Weights of a small transformer language model.
Architecture: RMSNorm before each block, no biases in attention or MLP.
Each number is 500 + 40 x the weight over the matrix's rms, rounded and kept within 0 to 999. Layers, rows and columns count from 0. Numbers have three digits each.

# layer 3 attention key, 96x96, rms 0.0539, rows 74-95, columns 0-95
558521509531497559432488485511545469469569565542487479503454455488525464571497508455428456481486382484453516468495535494540517490534486505448479489505536497507574476439454436516519557460510541536586504492529425576524511533452511465497489526523513494500532506442529490480478513510461569431
565512543556562422531543585502460462494551498457538558546524561456531473500473495522535535464472543570541553484407482451513451500444531518446430471443581455446576551493477492522519554493519501515513514535465506589468510528450526476535428454484405454508590499526482540511549519510584482516
467489562484549573438496451466524517492451407537539523527500470556526557557487484455500467494494464489483449503554532415386517471539533454564508547575497560647374458502503369513470480456514523561464448513551383395603525445483496475435495528508497587521557490476494478487461554451516470469
479531469498477517506490509509467532544449511512507450479463491481537511528520482531530503523507497500495494499495496550530545454542500512497538508511491549476479551509461514538562476521472527513490398465454505466499489526554529530539468433528509469426528529453539478432473522504463508530
380437516491420507547524507494441513514410508502442464494523507493469547462490470498555515515479544567543495470554539524451525564537551504480568533587474578555474509506509486498516474656485461440531459489538521488507486477500514510539461421552447561451487555552545437527458491507488525467
504548461554506527485527513472475486496460525468504522470486546542496508519526480436516532504476501508473573503441476494536507463519522541552513504454474447485505587540535510476504480509505548480458439496493513518447566497519539486478515487520489483519502492492495508477462492591467457546
483441482466483522548457491529469521501479470500555519558543485548513486475506499522510496435495499481527470442507518515491546498488418541542478546525470502489457497557544567432487525483468433488506540513544501490555504532502420485479419555506519489561479460508456495546517473466477459480
578511505547460511436514497591561432500550498442508462496444522478559448499590542516504536565509506440463484478434520463503464526467494508511556548498526547524442470507496470554549422402516473477614532471448431519571471452525538532511493543492523508453509557587489447418536478492537556419
503526459536479503407500496519540472477502544513483480472458515495449455499487451505519526553471497570525555426450490492458448524513464459469507447524491480495610515442448443494500474491420571493570500502434475565476513518519563515510577494516429497523583533502443499516532482473609527502
557524652469563508452491511542572535558591467584478436412472532496544525585387524525510512452521433471526506481409475512506502513415511499481516524479516431510472474586528431445474549424503525545510445491522459490521477491451485503423554474534444479551490428497566566539487491551559506414
425493454509479396556518526521433500490351427545491503610576601495479517406540405521600496430447565594547501498553511523504513532561517532462522465545592551543430522487466538378476551594442439528590510547572546479427484494434564442536422451576420470563577608565575488481481390467524496520
431483510521457582488517392448397510490427494533493474517549462490507487556523483435434510505519538496506423569479537444530578532511531508525561532515474615509471499455529505562521498546455500483499449511556515412490538413579498492467503494544527584478501531526505460535492486422502459494
505552604503492411609484532513485394515560562571558522496510429540406509482540563499531467458552554421552480495514411512485491494553477623563501509541448448570405481434574458532533526566540501432473496492510506479460501496528496476495529500462489540476499438484542509533553429494447504532
514537525526530483504499526525565408559467525477397473438483507445562421473528505545494471588522461505474525513511536529444514476512511541497493515558476485515466590444468457509569569503518476497505550502507500523425506533526548569510542525530534481423472566509454491484480544501509547428
409431514490476545559541541471461466502483502521509476534612470519536506511494452488470498471486523555498494452487522487465497388545563474489504544479462541534455453457547447520555439640499508462476466516546474444536510485497563506576500439487502569461445523495537493513470505500513500513
480443446520500393564437539560460509484445412455527569594616531466502537444520452487526545432541515580525508548565528459562592457547441438496423479460498460572464485569555546490411547549569440472547524494634513548501488582481493486529515483486397565554514493453518469500415583471412433519
537513431537429453488487498455473551558461488446450494487562580487528486536516518529558502541467536544501598509559486527545453506504505471490381529537495494491571515427478578476488457537459573435488484482543509569485521539439470462569440447530523408419518566546452486517506463491540514504
560464509527475528424528531447511493442462537585535494498489478562478556546501483470547548477504475476460421522543462495469521460514521572499471514435503443496522474565517507468500540462481498540468500512587417499575471448553505456466472583530500491516472451464466480506516508470486526435
488496430545437494536504489531454468543582443365413489580561506519585462495590495496504562515487519531517495386602428485476623470505473397505584554525566543497475549487509528561493459516514504575489546448498527510474474523607466435504466508551563439537514428495466516387464439466491507547
444484433525454576549482543482454469521503569494536514514458515483434440482476496486512560484503492544518505477590479547527520471478494489515449511548493498450551577509518504502554488579528456454422503534479573508453518507490531492630540449503585485488459510562497476492480481598489522553
516527506500511471529510510519460480524507489469506545540476509517503483460543511512480521470501516532527519453453484445486530479504490524515500463438521464518501493522515574444496556461472490533535556505561466500505513490467462483506507572463489521562485492517503522555521525499489504472
422428437465483508479611512500467455464402555496437610491517506564455438509510548453498594468470580513491521450503531562513514501501509466573530514457485517551539464513534513491561489499426490512542525486500450464498523530519582508594448433541493499459507552507602435565520478511444475470
# layer 3 attention query, 96x96, rms 0.0544, rows 75-95, columns 0-95
539486516472511413533506516503495491482552528461504550559547532555477477478415482518555503415486537595531496443458508521506503514472502492516444522487487463408598574422382476538542536527519441414547502481460487533458518559510514534543471456510469473481521513498416554504485480536528519563
517517597499481463484502465508502410481462544534571559545438489540533505542526545489489509508532463457552476522489452491430588540459532476476464506498476536515522497540497420445463509487448506495509441490431496443560509423475515483545566536432495583537538471461476487485525549467567465475
498527541487473513467508485512487518439516472502500509516501451430477521522529590444469507449520463521494553578491455515533582503500479526442420450501448532427501511502492518447529490452440497520490495471458480525520473530573501523485533446505511459520482511509501511481443439513511558466
559485540502505505458467553466489477495515496558446491447461444539479585543523531492471539496496495451483473532498536489435481503498509480534506420526519503462419424508534445492488511475468535400498457504469488492549497473509599541472545523575521494500530457529521488431505610544526533511
485509496533536489474530530526477493476490491524432536447525571494463519478540471460528522557453491521433568482454577487510510617437514485461472465530532468494540570520523525525477520484448497545521459562524505523467539547476546522530453474547481488522588640534488484504499522559487555483
498360553519480567557395425516444485487475481510543398547566423496520458532473462523499532429475487500564476460474532522424501411483477543589483527504488571594400462509581546450475573541508485375527526542552411425516530427477436437430464500456491554515381499517536472638450526513531435394
551509484516496530497518505522508458523482536533495370500468496490528485491489536558478500521489457451550421521500498526492428455498493551481545602478486551486462467494551509496526450483531528519576462460419496489538461500497493470475574507458489521503434475540502518480521514534532516437
513566476513449473499500531498552556478467486499439576489531457482507456516502547567463373526467589539515520501456545515542530499463458507472522437540490534487510585448458494483507445473483529480492405499421559592470484547505556483517499519451491444514585515514472507448542519543515449560
560549496419563538465462542558517504510448537559504461529503558532552471536440510476515459476470507523468530491467449542468515531532470356497505498545465535450466540529488515531494553467471564571551399485510497455463525502520482544539510419607474454479555493507479502481487547486461507484
524428489488555502541500515557432458528458519505456493517498580513486506451531413517539493524463530568445456445491485500492539486562568445508520465536459453542479566518438513512466509501510479520580499550544417439474509546510590495566476498538505503566523519502462486440466469489515538509
550476566500519569419469486523484460425482488518480516515461480535557507492428529491489569470525533497447422560485575426446556513470528478517551444568504528527581493541445524504472471474536527484478474494538524463506433480528483493438575548472505591483462513534467500488534510476540521499
487502486503564527474528556550519454541546468503519523487460551531496586495480524456506477464535487476545506463515499496554407505599524411476514480428456481477497505473517443541443502505529528569518497560504471463449486487526470490517527452567499480498479466458505489484559519539476501538
512569495522472525418516557436572536530553536501460476453475493452534537569500495472495469451544489459488556471434580503421496547540545405467490566515471573411541515498448416536502501498434545557446441483413478488517455497523543559497567483535526483459464534425542485457477562564434569552
498557478545445492503536511433536466506486492477526523518529444419491511500529504513476539491450511513482516524479527496475500523408489478499490511527483508454466512451554464490553441454482515490399405505526456503503497484537490541526533514514537489472483446485497555465511600575521547538
438465448638423493565501437515498579454504496427545476506566466538529526501530480505516469392486559528497554511551510591486521509497496508591413524487502522503467428498541554466480529551532449343479557544512577527520473482491483436422491510487509514519491487516508464486440454465521398514
495478524555519480526519440417497426478490524423563574430542513544463499624475514506464471513519484498469506543502494555574420517495497507547387500454515469444524478432580544567520425529495534384420511518525517519542588467479487486455442512515473480393504413498453483539498555483486510462
488475533604529467482518525456493519452443531555518389582483479515450538526465400511479594504402514465559481449520403487454503472460541636504450481461506510492470538446509481587466521483524551522490515494587474449503538501487463436530497480519477528464479524514570488486545548526498506453
433454463516456503518522503557490504505526502503460483565485577528505481461544452495565536516510454520541524471496425480471487514612519508469559547477550501527475561497552488498474526495531479501504447483539506486484468455474482424504502506526520489528499528485526492473504480486512452408
446519563507499515491533488505495506506461515518493455448504509471415491463483536484513554539516479521471456488595477505443480517491515414470552459593513498460498551525486488455520419501503493540493564520490516482482500461562496485528495434523520498561501443515464422375439462483592539517
437435482522464638550533425569409426467524403445599510558585484548552491413581566564451575516494543537646451362460527404407570563545609452616456482596492655591372542540512566468455566642557455416502511608572419447478633442522578455525439523651580607446453518479510394595527484573481407470
486543499502514486512514506514518476506457497539533541483502521532534468467490560517499544493457517524489439542510453546470547498457494441547456453472507597561516449451441517534493471500520490503547467520476481496496482579472538528483513495572477497428507568572526462460507466554474471446
# layer 3 attention value, 96x96, rms 0.0538, rows 64-95, columns 0-95
534476447548515512564495411414496504571532535481493525515532505507532504522492485556519511492427469559425575475474453640494494509488491465538519538542491490505477468515493524600462568488464439533508514487479572408493508487524513543460484493490534397462536531544532531519502493493533425461
550478501482504431480543526506528458449505546527515429449497560463503495410492515486428492443536484538508484473563487467480501507444565475511500491550493551479579572581509551522448564448495468532570565585558484490518431562550510524417513463527500489488545584529486482514425420456480465546
472492513549480562494559468483505493482478457463513474532469425563479516505504475428525478528488509497458539495501490494496473510529561478460553500506531480462504574504507502486421520493500526472611484509496473427495500493485585500534465511538518519484563521436515503516484505471509408514
496380497490476494486505505569497541541517492432533495412539510469468577447508471540471519469511581517496494477460495461446495483476503488549426440520517469500463499503520466462463471541484448464457429508514439447491553505485565484468459577528426548425480533486467392520477568555527490538
476550440525466426466483515494501519454478480449521530483465506455478514485546582521506531547529455469507544442463500503552501528488462503505434492461460571539551404466562464495482469502451536414503476455439472549499519538495469475467474512458434471511435466472533456468577586508525518459
514566409546453548580495491441569481518527534433502499434419436555506480532569514571482490513567402501502585490440481516500497502546513499475473540515487543423458486396545523473522529513466465486424435485480520583477575476410543476570490467456500461523473454457478588527453530533473517444
472410469499559492380544431533540575462515412511492430512491539531498475544460439477485468519499550518536493531545537404480447504471538417514495440516532474483565518451500497453504470525503477499500485436536508465408497470485536455475485521555474536480478554516453413530420453502519493539
548503546443505467418535473557517460493501455528488450509510422436453499502444527523534501501463558557437531462521430480526535479498490491548518557545548471501468490480486481539502502495511502445510528541542515500517461550506560502507506499474498505463566459477421494484547476525453451521
413490480524475583482533493421553507582550482369581439454522448552536488537553536500524488469454475509540553498485510569561510498563449396501469504507464551456558512515560487449556502531514509447452524449487565520449472423485480519527460516505494476455530554474532465546404487489419451532
553579444474528470552472512575507468447490482493450546539495464472518461445464556492518462545483561464516521445481472482436565507504575533507492477483474489546557529419438489490467510508494486574488495486459513476515549499549537537487485567454458503510498498543522510494563507424474435479
445558489581427517536570537432537555522455493371574519461467465508495523497557557439545460494590442482530542506534531462555539518465473531507474542378481447480507526479565469463437541457404512493399472549483562479490533522414463511442458529516456491557519519497487509516508550549524476448
522522401464534449576483515448566455496488486482528477522437476516466434508525517514463475476535459491505463462490544486497478588470566470469499500541473486471543570473439523462478505491518423523512492586482567564534512532462492509531503422530534514604488466527457554522494487519540487514
549507529441467477495467485482481482487476459543449462505462514508467455449486526454410532490561520534544369512528547465454448489459491475462477422537499478511467604533537493463565497516618515528527469508536487572538426486472478509517466513527538596505439495517494509514518531525474595552
435536489491500568471585539573468479529521451452498517509477498534472453548530565458533478513560421502516470490452506548568512522509496452519471532544506484431489478434532542453498474488467523523480549442475533505477549491412517503503488555502414554474492524503437477489399483472517499564
495553439522473515479474547549521553499498545445539438483503495504619508554485564483474405566484501504535513444500517499539514529511442522518513540548497434508514504436495479473530475511530469491417520504448462555448558517503537451495516490455490529500534547526513498465463507503488436526
511541475468533482476507503476493503529427542535447479485532529508465484529455511558550538481479518544497464424481478508499496519453495489522500494523446485537460450538491487545546469495489527571469514478523519489467469510521491506515491441517527483473455524502545509534446589463482467503
514487519557561454543562500502573447515475447487510375533517484538506501454510411530556542450512432555414521478530527512465556501543421464475481512491577505485529480526437495438422503466477462541561524512528486458531488456508563541516455458571568456580433481513509504531479429460529487448
586561517476572452559504533541498575489504408511494563493453531468484496463437592504433514488551559495488489521506493472448566477506528521479474454499492501543440561509457502498493543519487439499585483520455485504519565511510502523519474450498496490510451501505527562497462484445466499498
482479520475405450550537480463561475502481552488584471531487443500465499509524363500444475450522500529508514513440485483498492484490453501485521498502578471491601579449539488484491517476516429515482479506512493509495522470536493541483505473405534418499492534464450484512518517515512473487
507559526522543488486467531553467526507502462485449537474517454518510523514455501518475436517504550491514510487459572505519507492524470488480498457513437512570428496475477460491449520498471514534436414494491453528493461546545519502503503476475467492430476460446487499503568564499509541478
565503450500541502519464449423429481524536554476459599539465557496448491611501590487477529532517436459483532491495468499552483562495553571490475473532492476511516517475542514496443523482545517560488503482514603440468505508498383486447528488436496572554532477473482505524489466479554532516
598514506480425486522499547488503503421498545522445482610527494517445539528472465528468458471473514447488518469512514446547485513468445618477486492458557438509508530481463539528532494492471521507512464522445461458506470499500467542473560496449465566500558481523509487492518550508515541466
416482562525516524504537484466509495495529549456535556505525466621522478569511465533523470516474516543449584474499438542473498470496463519545465571518496501447484493491557509527578544517475555533493421446473531503565487493554473501477492526464519473503493528490546548539438545508496429479
460492543518523488483516478470484545523466498567486406512492540459530505566477546482512464521446481455451547496511539473499494472527542554541477583544536481434485553484451448526426511570432538478511481474507487514531535495445501484529494567494495554567498530509525465467463498512431552455
548518518506461448475448509477500445525493511496508520499554503436504478504497543568520498565517589466514457543542506561511515468466521504526430545506462526482467467438484464583509496529457553432501482485505561475513542608436484472457544507477470506441451519496566401534538479532448554467
476491466563480575524569443515448557501543544506536499474521557460478458498552527494514512540463518510493501444520474495494497444475475466540447535453480532494538503484526536448501538524558541529534536471460522560528481490530436489520541477525513497519509569510588406491476529433499530483
477423511501467585536520487488524504500515507499546427462548489541479544471525408546472497470437442595565544443491446567475568392593598410555457517551546553457475544569519543489473484528501474408474504554537517470456517498512560455551486410533498550460441464489469420496399485524468548491
516519457507460455525493534479529460555492459479487478490516485496520495529555518482537471471477446421563509488438500492514496485507492457546505499444507492515480415589536491522519515467451541524493537470469487569521525506481412516535511475543504480516493576482534465510537503491471438516
487510480522471551508478531443500537472510510502489522487519549485551458470468573516499540551484481474507526500493516486537500513444478559555470518495515494469577425444584483392513514486515546492429478464422521579458572493496477528451486575537457582553549522498548512517503545471445486516
539531505460491595531425404458468504488525515506448559525487538453489465467557486449529522549509528517527418500498537475452520530456567443510560528500481513527525541533501524482519517535559525559430484483512472487524558477591520526482524532479434498488506552516530493532464511505555499509
471542509535506509529499469423478502498475450454557528495574430490527473536600527485547494493525496483466488499443520561489457514500472490488547493507426471438466460517531459511530556477501478432499459550512508481464537469468400542459541550497414491471465537464442607551519536499476511495
447447530487502511513539530499509470576508507543481442529522588460469508462489566478515540536504510483477509483564472482533502534462593487541507511558485456456483537440543531523494434486501479461465508557513552527535539477490543486505514539558502507527481478477522524509528433513428552560
# layer 3 attention output (transposed), 96x96, rms 0.0669, rows 64-95, columns 0-95
526475473527536485547449454419512528587437577506575552485521458540539535530456476556590500452464519528417549477476431585492542486510562484560535520497530530508507483560503506579420582501432436531568520533503581450512511491543435524461499487398565426507554556524545505551469470482526443472
519463488488516459480559476440542482523432536538480463502517580493466503494472483519519488501458513526510431500565506467458490469486509460502511541537518472521525512589507472514487505408519489519507517522533509484472526558492500473495472481519499487514522497524476497495468484438456527517
543493507554540510542542526536443488570529465443547493544503458543518508511492422495503455464454509509461543478520505501481502512500513475513470526469513511448459553459472474463478532600459486567553395527513497496488573514452559465533484436507423563516536503445509485504474430524456506483
517466528489451506468462545510545537514535517536448487514501459496472539474500512488509486473541508485479543467497539500502484494507517528496492485508484465515471476443497501486495490494476458492514501461510463467582465530465494527472486588462442506476415511455478473555473572503515525520
386539495559436485482487517538453529459490465525478526458473515474496502498553569488469571575511506494478549456456477464536481536474471554519461520495490592534493430482507442479470484453471572503478493449449486554516492466558479428489484496423505443463476470492571431452567547496529557432
506523406537457516550466529451559510543528515448565524474455425513506512535572531588490439483530428489504588419441519520507510521499508511463495538515500514453477437432549557447447490527466421490447476542442544569539510484462557459539517547429518469518484417466485554448485542526536424455
433471527476516511500575492569472493456552486505498476591568491578499463535475486468507476510497469478528423471477543415493424453481576445461537491492504480507497551419427490484503482532508451530505459519599429464528471521459500431524456563557506525560439504492529477588472483445545532516
507451509523531435475490534521489413483432536505470491524539477528429506555439485509557540508510600549393535466518494471499454444487484499488533537437506448425478500500525472593491471518566507373565463556551483453507446501521560487480504492484493443465511442558460482448494483453418440520
474486518517472584525505509525525467556529483469524451491450449541509462471610510485549534470497455518543511491513494557489469487554498472490569566501450557457523461543526490508535504461508518463465481498529484499533470478467492529518523505521502479477477532477515506543410504511472514500
525543433491551512613478432558513538483500494486453514551519524538509454550444529494486498554476571468466502456506476424444558497430533471497469479521503521562600543454452479444496517588524459526512425494468465524473565552521595542463521459451441439483522477524505499462507536496489453481
454509542609454555519524523441479521532481486437502488459493463519540532486548509477531466517488487460567572494553527537562542493478506518503466559502534481472464525458506479445468503437463475539465441494465509493490509501437489508504452536521468529563553518482519464483538549524479555466
517513444464533491541531524447553474514521530502489474557437511524500531545506542546422461501533471575536497477507573496483483564485503433438496459575501462506451546504474540453463491445511471582497453550509517568482503493501584530531576498470568566563492476524490530510453483498496526513
469476461470463496442527504544486504516517510524450485501487524471450490503492518451417476455556519475579408556569575520477431529525477451422502504535479465507498505536556535469546528506590505514453555454545448522531478463468500559527527489523541561559432456476481533494490485541508588589
483513473494514597522538564521508497508489498459514472561502545517455472502538549462478535626583417431482475480440515458599547501532493493490482520493498512432488490506511573487470498476571522478439456478510495428464546530435436500536531520535411589485472472466497502563440488525454446505
532550457522516525512483508521516525465453547486499473527509473515551526511482561477557482598505498534518450437486523432549511540482472575506495522465449448496489461473527512449508541477512472473497441511462462538432547478465547475530492536450430553496483483536476478502489513493512459475
445481370555488452479531495544485491555477553541482531454569493497499525542502505496577466515515535498459460505449469528455505494455518499498516486556437410505492434539432490557542480465492518475456561457548540497537440516538501502499486437483525522477502521509522514528497543485503427492
490492506491538482521523479458587460568452419499516475519469472504561489464469403471512464512545485533460505475533488532503544494596482447507499550519592508464536508484424473463419490485493480552555542532539521542498465477504499506485523429514565441542501490548502485537490459483454476528
559510485509569442547468518562520460523513471514507499510439533516543548497429584498491486472527510496492438470505517489469565496499569382464486453495444511568490574489484452486461508521459423469483483566469507511515575533570588531520449420527467511454483454499460528437477521522458521484
469462537497404462542545489469559507430533537523554440522510464553467529473515419528452459451537499547507526493499507575422479440490455541509525569485589473483512574505537539425519447511444416556521505436490465545556476421555471558497481522434536497523492492507461504503449529434536506493
545545500495528525521449533536441529474559501460447492425531431488535501460465510519504413500501598451460504535430574483458552526513480499426466495507444482590474469521477489544434463573516473441485411510453495546527477461501494479493448500486469465465433469477514467469559540467547516494
582530428484534544494532394449414448498504557498533598526443591534460533519467578542432485537475487426502491574522479508576495498483544552483529477538545530435546546533554517484477564458526519561523473463487582479448516470510466496521532512501518614557580506459494444511428490536553482476
500508521512485475530479487579496521428539600513470553488468525513430512440450470507424468486470502493481537560507500464560518444460497544488490491525573438483509534528525565491491514537502513494506476444463489586483538462549501480504529502498469500473577530491474476472566537515482457431
507459517568497530506516491445487454557535566449538564513544448536465515559549473493585464475511493505516558458455452562517555459441507496504485539504512439490499480516507474517530512549455568536516495445533506489528542469522444516481481569456514402515509505379458542496507562419487465470
520485522544568465475541547529471521585507497503477459500444478506509467519495560503505511519525419437465506485512484462583489480436480540560466510478500495448536518469449520502480568543424511445510511550480533536513506472417523517511472585465487529510500531511513444556436457515471532465
461501508496469495524462527497525471569532523546480464496520480450480489539516587506536520521467528440443507503565476524566499432420563495572481541536425562513454549517482474563511486605503568420485492517501540470547452534469467500459497520501546454448453445505587434479523481495483545479
483533418542450480492539501488477532533527517522528520520499536482509484477563482487529544594436479455553491463578480483513550465429521495470516512422447589526494473492503530433526540468511554511471590555514548533456520489556428498546497466497517488480487548493596461504450513466467550456
477544509474471481483473517482537531508495518488504487467493443548459505486507488526480503450528483502501537496489507541518502493524499513494468510490488517465498500536475515506496502503475487456485532496503514546538472497484504528505510506490530493518461478508480500514470480527490508497
467516491523493554536530460493517536542541486518478471481468531530599502527564505525530502519499452535528470452468446532469450495498438554614519512491469506566521422551534487497468480453547545518426525457479449519488467492483447497513520480558512515542527541508554451493547591511462436504
472461451516523490517525460531521553519526530527497555545485569450536462481489541466479503574505453475548542453478466458574490521449508531485509486511487487489582427482613454425499546457464533523466490439493503527466527470491475517465524561535415502606500450527506440494524544471492513487
491543472447512599461523400492493514522489565523486558520511472452512447507481514461450531482495502446531501486525530490438494546433515459524539506507470482520561524482522534461494540557513517488517480478471466433471557527518442619480503484460452545480503502550509556566443450448501494562
488500542497483537513530510413449523563550508450570473519583477470570537549555533482504521464559523534484581492426506555502452511508554476551541563533440509471525445580486440516563547519461492447473437552502463484499501456469443587435497560492453531539462551427464504571489517521525502512
520496536504507465542557573459504485552468454515501479545531570441485502473466582523481528481527506460483471570474482476553457520449551503562505466468474481390524560413509542490541451492459448522604521538588534512487482570436565477478504518534545558518502460495512492494440454512406498586
# layer 3 MLP up, 256x96, rms 0.0771, rows 0-18, columns 0-95
462480495511469486548490566489582466568497470540535543495512472478442459455563550455527520510471526487549483523519516548523479462520434453442457569375544518537542498495525483470532498454504567527511454484478483472563440509545468484483484461488594465577535526439527479531491502516465522548
490474556463514488529548468491546485434572491478573446490473472542467531525486490453498451427470563518508487477557461563549471537514464523443497535472542468495535576501470487516541505512538427498543442420512431503449435531595526559490546562458477464547572535504478453526551511504512493563
507552550595523504511470537527513493396488512477487514471524477552479492499509436465536563525536465503511509490500481534423498514405478486470560472507411456466487515511520472439454498437461499470437481450468557448544471507525502465567501463467580515559505462585504473465546454537598514578
570490576512457489456534451470499378524552541455455473555476449403609500523527547484526567498517467505513400555439571494520515465521493451523502500510544422547480455514449452539492486468581518518532542519483453515489489486523398558583504558475462479521586546570509531463531564466538483510
504567500530577469493518543390577511542446447467517450447516506583490508504487561428494479553538489465535501521510446512523433523544521525488459487414460556492477513469377464456437519487478535579503524454562476558527495492426479542486517533473506460523463468486465487525429521497506485515
560477557497443445465532504520500545538548432433518435545484502514543502489549484450517532461523462489514497452480478508504519466531451465396441515441457509535583522522425477416435431504517615505514498484525552518474462508518522497485544514478483512594577537457533516465461451504504525528
504491509463432520498455518480496483471463495556500524538500494441449489594511530524467554529485491512479395467513583397527527495492481516552466507542572476441544487495535471539544489436464473517413507459508460509503554510483511595523580556384461471550453507486466523506527509440486426454
525572476524543499473499562424473474497474480491496541517469542460490438455497436465516491525497492509546532511445583475512496466443484508404514499456529524510575593445496508469494531513430487477503524513487433464493519509512492492487539488494460441597489561539541499500481545483598449482
473513464472526514500532482479488486506529500497469477513491496455451510516490579530493508546492514421499525487460502507474423538440541519482500498466562509484580530487519491526537510484451568495497488489511527474493520481502463607495511487496559515494500459476602535546454478497482541544
548609518539508538456536594537500406466512556492554432453444560507466449537485453476570430515521521491438470555478532487567572511516494500524584478500516390499497420552506524403490523492444462532529520546423526495524511514500469517439596498478490536506551542480575544457505448486524461512
562484543547440447424528455498494548473461532497540415502488486474508483547538489503551497480548515457443505529535464498514470537461509529460405500520495549502518591535496488556546487476473574503429537495408517559509498560523500480500515547575572476519438503491469524457492543479495458496
524532523485544491454450489471472544508549552537530472458414550425421512432496515480528569531437507387534506471542443522507525556544475520459469482474466450548498547532562459441475471481523496563493569426477479526465553550525468498427526522482465443517532450510459488438474476543433527581
558468546503580435461485476451522465508514542506472468495533528511490478524444450434484423443542490494518420480569504496513467503550505536443493536460541417450506545478541527549462418455527561468538447527522528542433476533470472491499546509480522452525503469506550519512495514444510472568
583500488445481476473440535553505523513461501544534478521490455546533429510550501523554483522421496482495455568438570433502505508463520533461490519466450505536516486458580511567499505458531479447422516464471449471558488484533491479543446568508436485564571451557520469473540551450557445460
501484461558551498438551510506498528489549487474539449489509457511513490490561484486467497490523474424528446524455488536461490501519476536519525490521534509447447529536459413475448456474414495464551391508496506492523464566544446537481518486478523477489499528539568491523555432469505488486
517564473493413563449471526459523520486547481577503500471480560506479571504515493495536490482496447433547510439544509518465482533596503451530468501478529537552528492544505437498501500456574434513462527476480433533486508511437431553488575515481485514446531473517543521467488531500501543456
574587532528469474502470478461488443477482479466487470491508548492477472454556536525496578494497442489486471504514539474509505568502464514488513497518513497521492490433515474470545469485561573482549474510440537550511434467526535512353484537459505505513544484536445437510445560569598455462
525509493568489468559529523468508531480580466611556512476520499545568511501594505521579502512564397523471430512440482485451541522499532568440511546461501468492505525531530460488501420472471494585451452513465452439518473518481469521465483487503465513524477484504510514450482558457574582515
600486441488529438485490473510529388533452483539546462441444558471561530503514454535466512505527515424526425562567509511504514525519570495528599425540459491587513480540565539532453563468476443551506532525425487508518460553518429528528538563503460549571560470583503523466464471534528509540
# layer 3 MLP down (transposed), 256x96, rms 0.0773, rows 0-18, columns 0-95
503494519525455428535573535520420549533515496480504492458508518466483455493443493519535451454504450469397520489537483483471502491466482423525584488539457515498453476494511532454495535533566489402538441482524519517485576456451507503524534465473494550563534480577542538432518432516438507528
484540487478436531520535538550506453579465547571441513471483474429520454497496452482586505567550444569516491485473416520496522503511490485472511385516476505517396439539527450513511477514504500533454528519499539476509551520471433450481518473503494463480429406511512496468488498471526522458
423496438426517515543465470436504487367497545504486453493500511463484450495568487406550496493453494497479434575559495499517499488516522498525465535540502495459511541462560474500453533515414496451505569470450519534443489469525499428489469415509473541398464490529501530499480527576530499524
522542448456507539554484454482417549488515507521501493430466439509440513517465484490462540540601446445566474473521505447441473500517523601517474565532525438575498542561534445473535527398437526549535503597474422462380524544520492482558515542522495522451477616566372498542435504471488496414
518479451409591578449484522507517524455460518469512527489510504460516482499458483465442386502545503525482473486509506485469429392543555452527451543507481533616500485503525528511486475507523502445605485519471519536563508495493495483512466536497437566446568444535537453519553450458521461539
489465489505502439595484530500552430509502549548479579478474537542501557570445530546487528518545422576585552463550547460512495493509522483508497416502450524462490433496575552551543539443497458514558456465513493478499477522486501484543466539475524492506441515534462452521460552432506528502
504511417539525459541554457478496525500466501404525595525466555516526524512487541474569468371492555493511495521499448496512468552513505512525469433479520478532539587448597497511452486512508466496527517491495502480598506579568469500493437472539554526458483471556422459517543561533483558526
532456528506472513551515528538483453556514555520474557518532492436490529484497530544540488520506467571482423493586510423497506501551508482501497429489459514533524481506500548500478548619580492491490436493507512484512475487509538490458447495498496501526516515501491572455530493556544412533
535469571434500510440423490535512499471499474451488543520533523481498498484554486478533478542504515511498499466522526536493599501480516517426455529504488486542470520529470492536505488584529442503485474462523526492577517557507468534553512406582490471474484502481524451483435441552488548445
448442438500543501551517517432495500615468531541525476547530499458464508561550464536545509560544514541520477476494477498497565554530519542565454515555504457475572520515472405589488590503526555496458413493568466469547535499430496477457503523531538446523525446547512523463437541500461462412
544516467502455499562478460509552523494424485484490518539586564483458523461411511485515446524475490582546495529457518532425530498538484502455490485470510498430520455502545510573538538487501475535530510439541482487475544489547481491561419558524465577492521453519537548529447484533467480552
399433493536533500631486553499506515515492477554492462577544420475513489486532497407525497468491499485528473466491489512510491454467478470426527476448455476492505529551544502504498466530468436461415419532490487547467543494459482565494550493475554480479530542548510490528481573476478570477
400502534538529468465491557560509539418514510492554473521457470437557500535453473470439470562498451515472519503487509484559508481566430540520578548490538445467437451477521496542568513521564492454503510520508520487539506473509473486503561508480437537512538524438563573500437486448500538468
506486512507450444485478480494441501497541472522526429479554516469514593503454582488446493454518453511511552440562486556506496491472454435516588486558517546445471409527548566529451500433505537495611511462498432543512457486531404498490479535496527475470542452501403481501500535545446489431
424506481495492515414535526514449550480471483509454488547494524509579461518520428487506473474581466539504429522541450451532460484553501494431487465522504500564547520518511543480435468541447518479554489519463526424495532564495502508615554521519481485461486539516458497484479439557445490513
449510510530545465588431517450547471558492497516503482504491472430517497476471490467505421523529445473488478498527470430490436519447471479398514500484536486497426441473500500438537416506509485472531466579534501415537533568551529500508510483512536487523531463495461505552456534425429558498
570488520468512499483493523541485511463465510534561545532513453416533590506452495473451519449402507482498526427411465460512522465592449495480510499517502490510494438492515571522473479495511434527471505554505444550480530528517479497487461498562484489578467518551548470511577455414525580446
472487513527539519477496499578501526486463445534516449470569505500490479554427564477555468487514581533479448463489540532515526437568427471515522535435505448550454481452459558491569607506511510506542575462521511556495452536487506476466426521512512502469516563440493567481473419470505534518
523529520499472457528484532540481497496567462460525505491516504398484430435578560492525438528484536483580533458481490491547522498508519458517463410498544487454499441501528435531552484390520452492379536495481541489449557563529480595521553507472519494551449590521467464579506474495500500434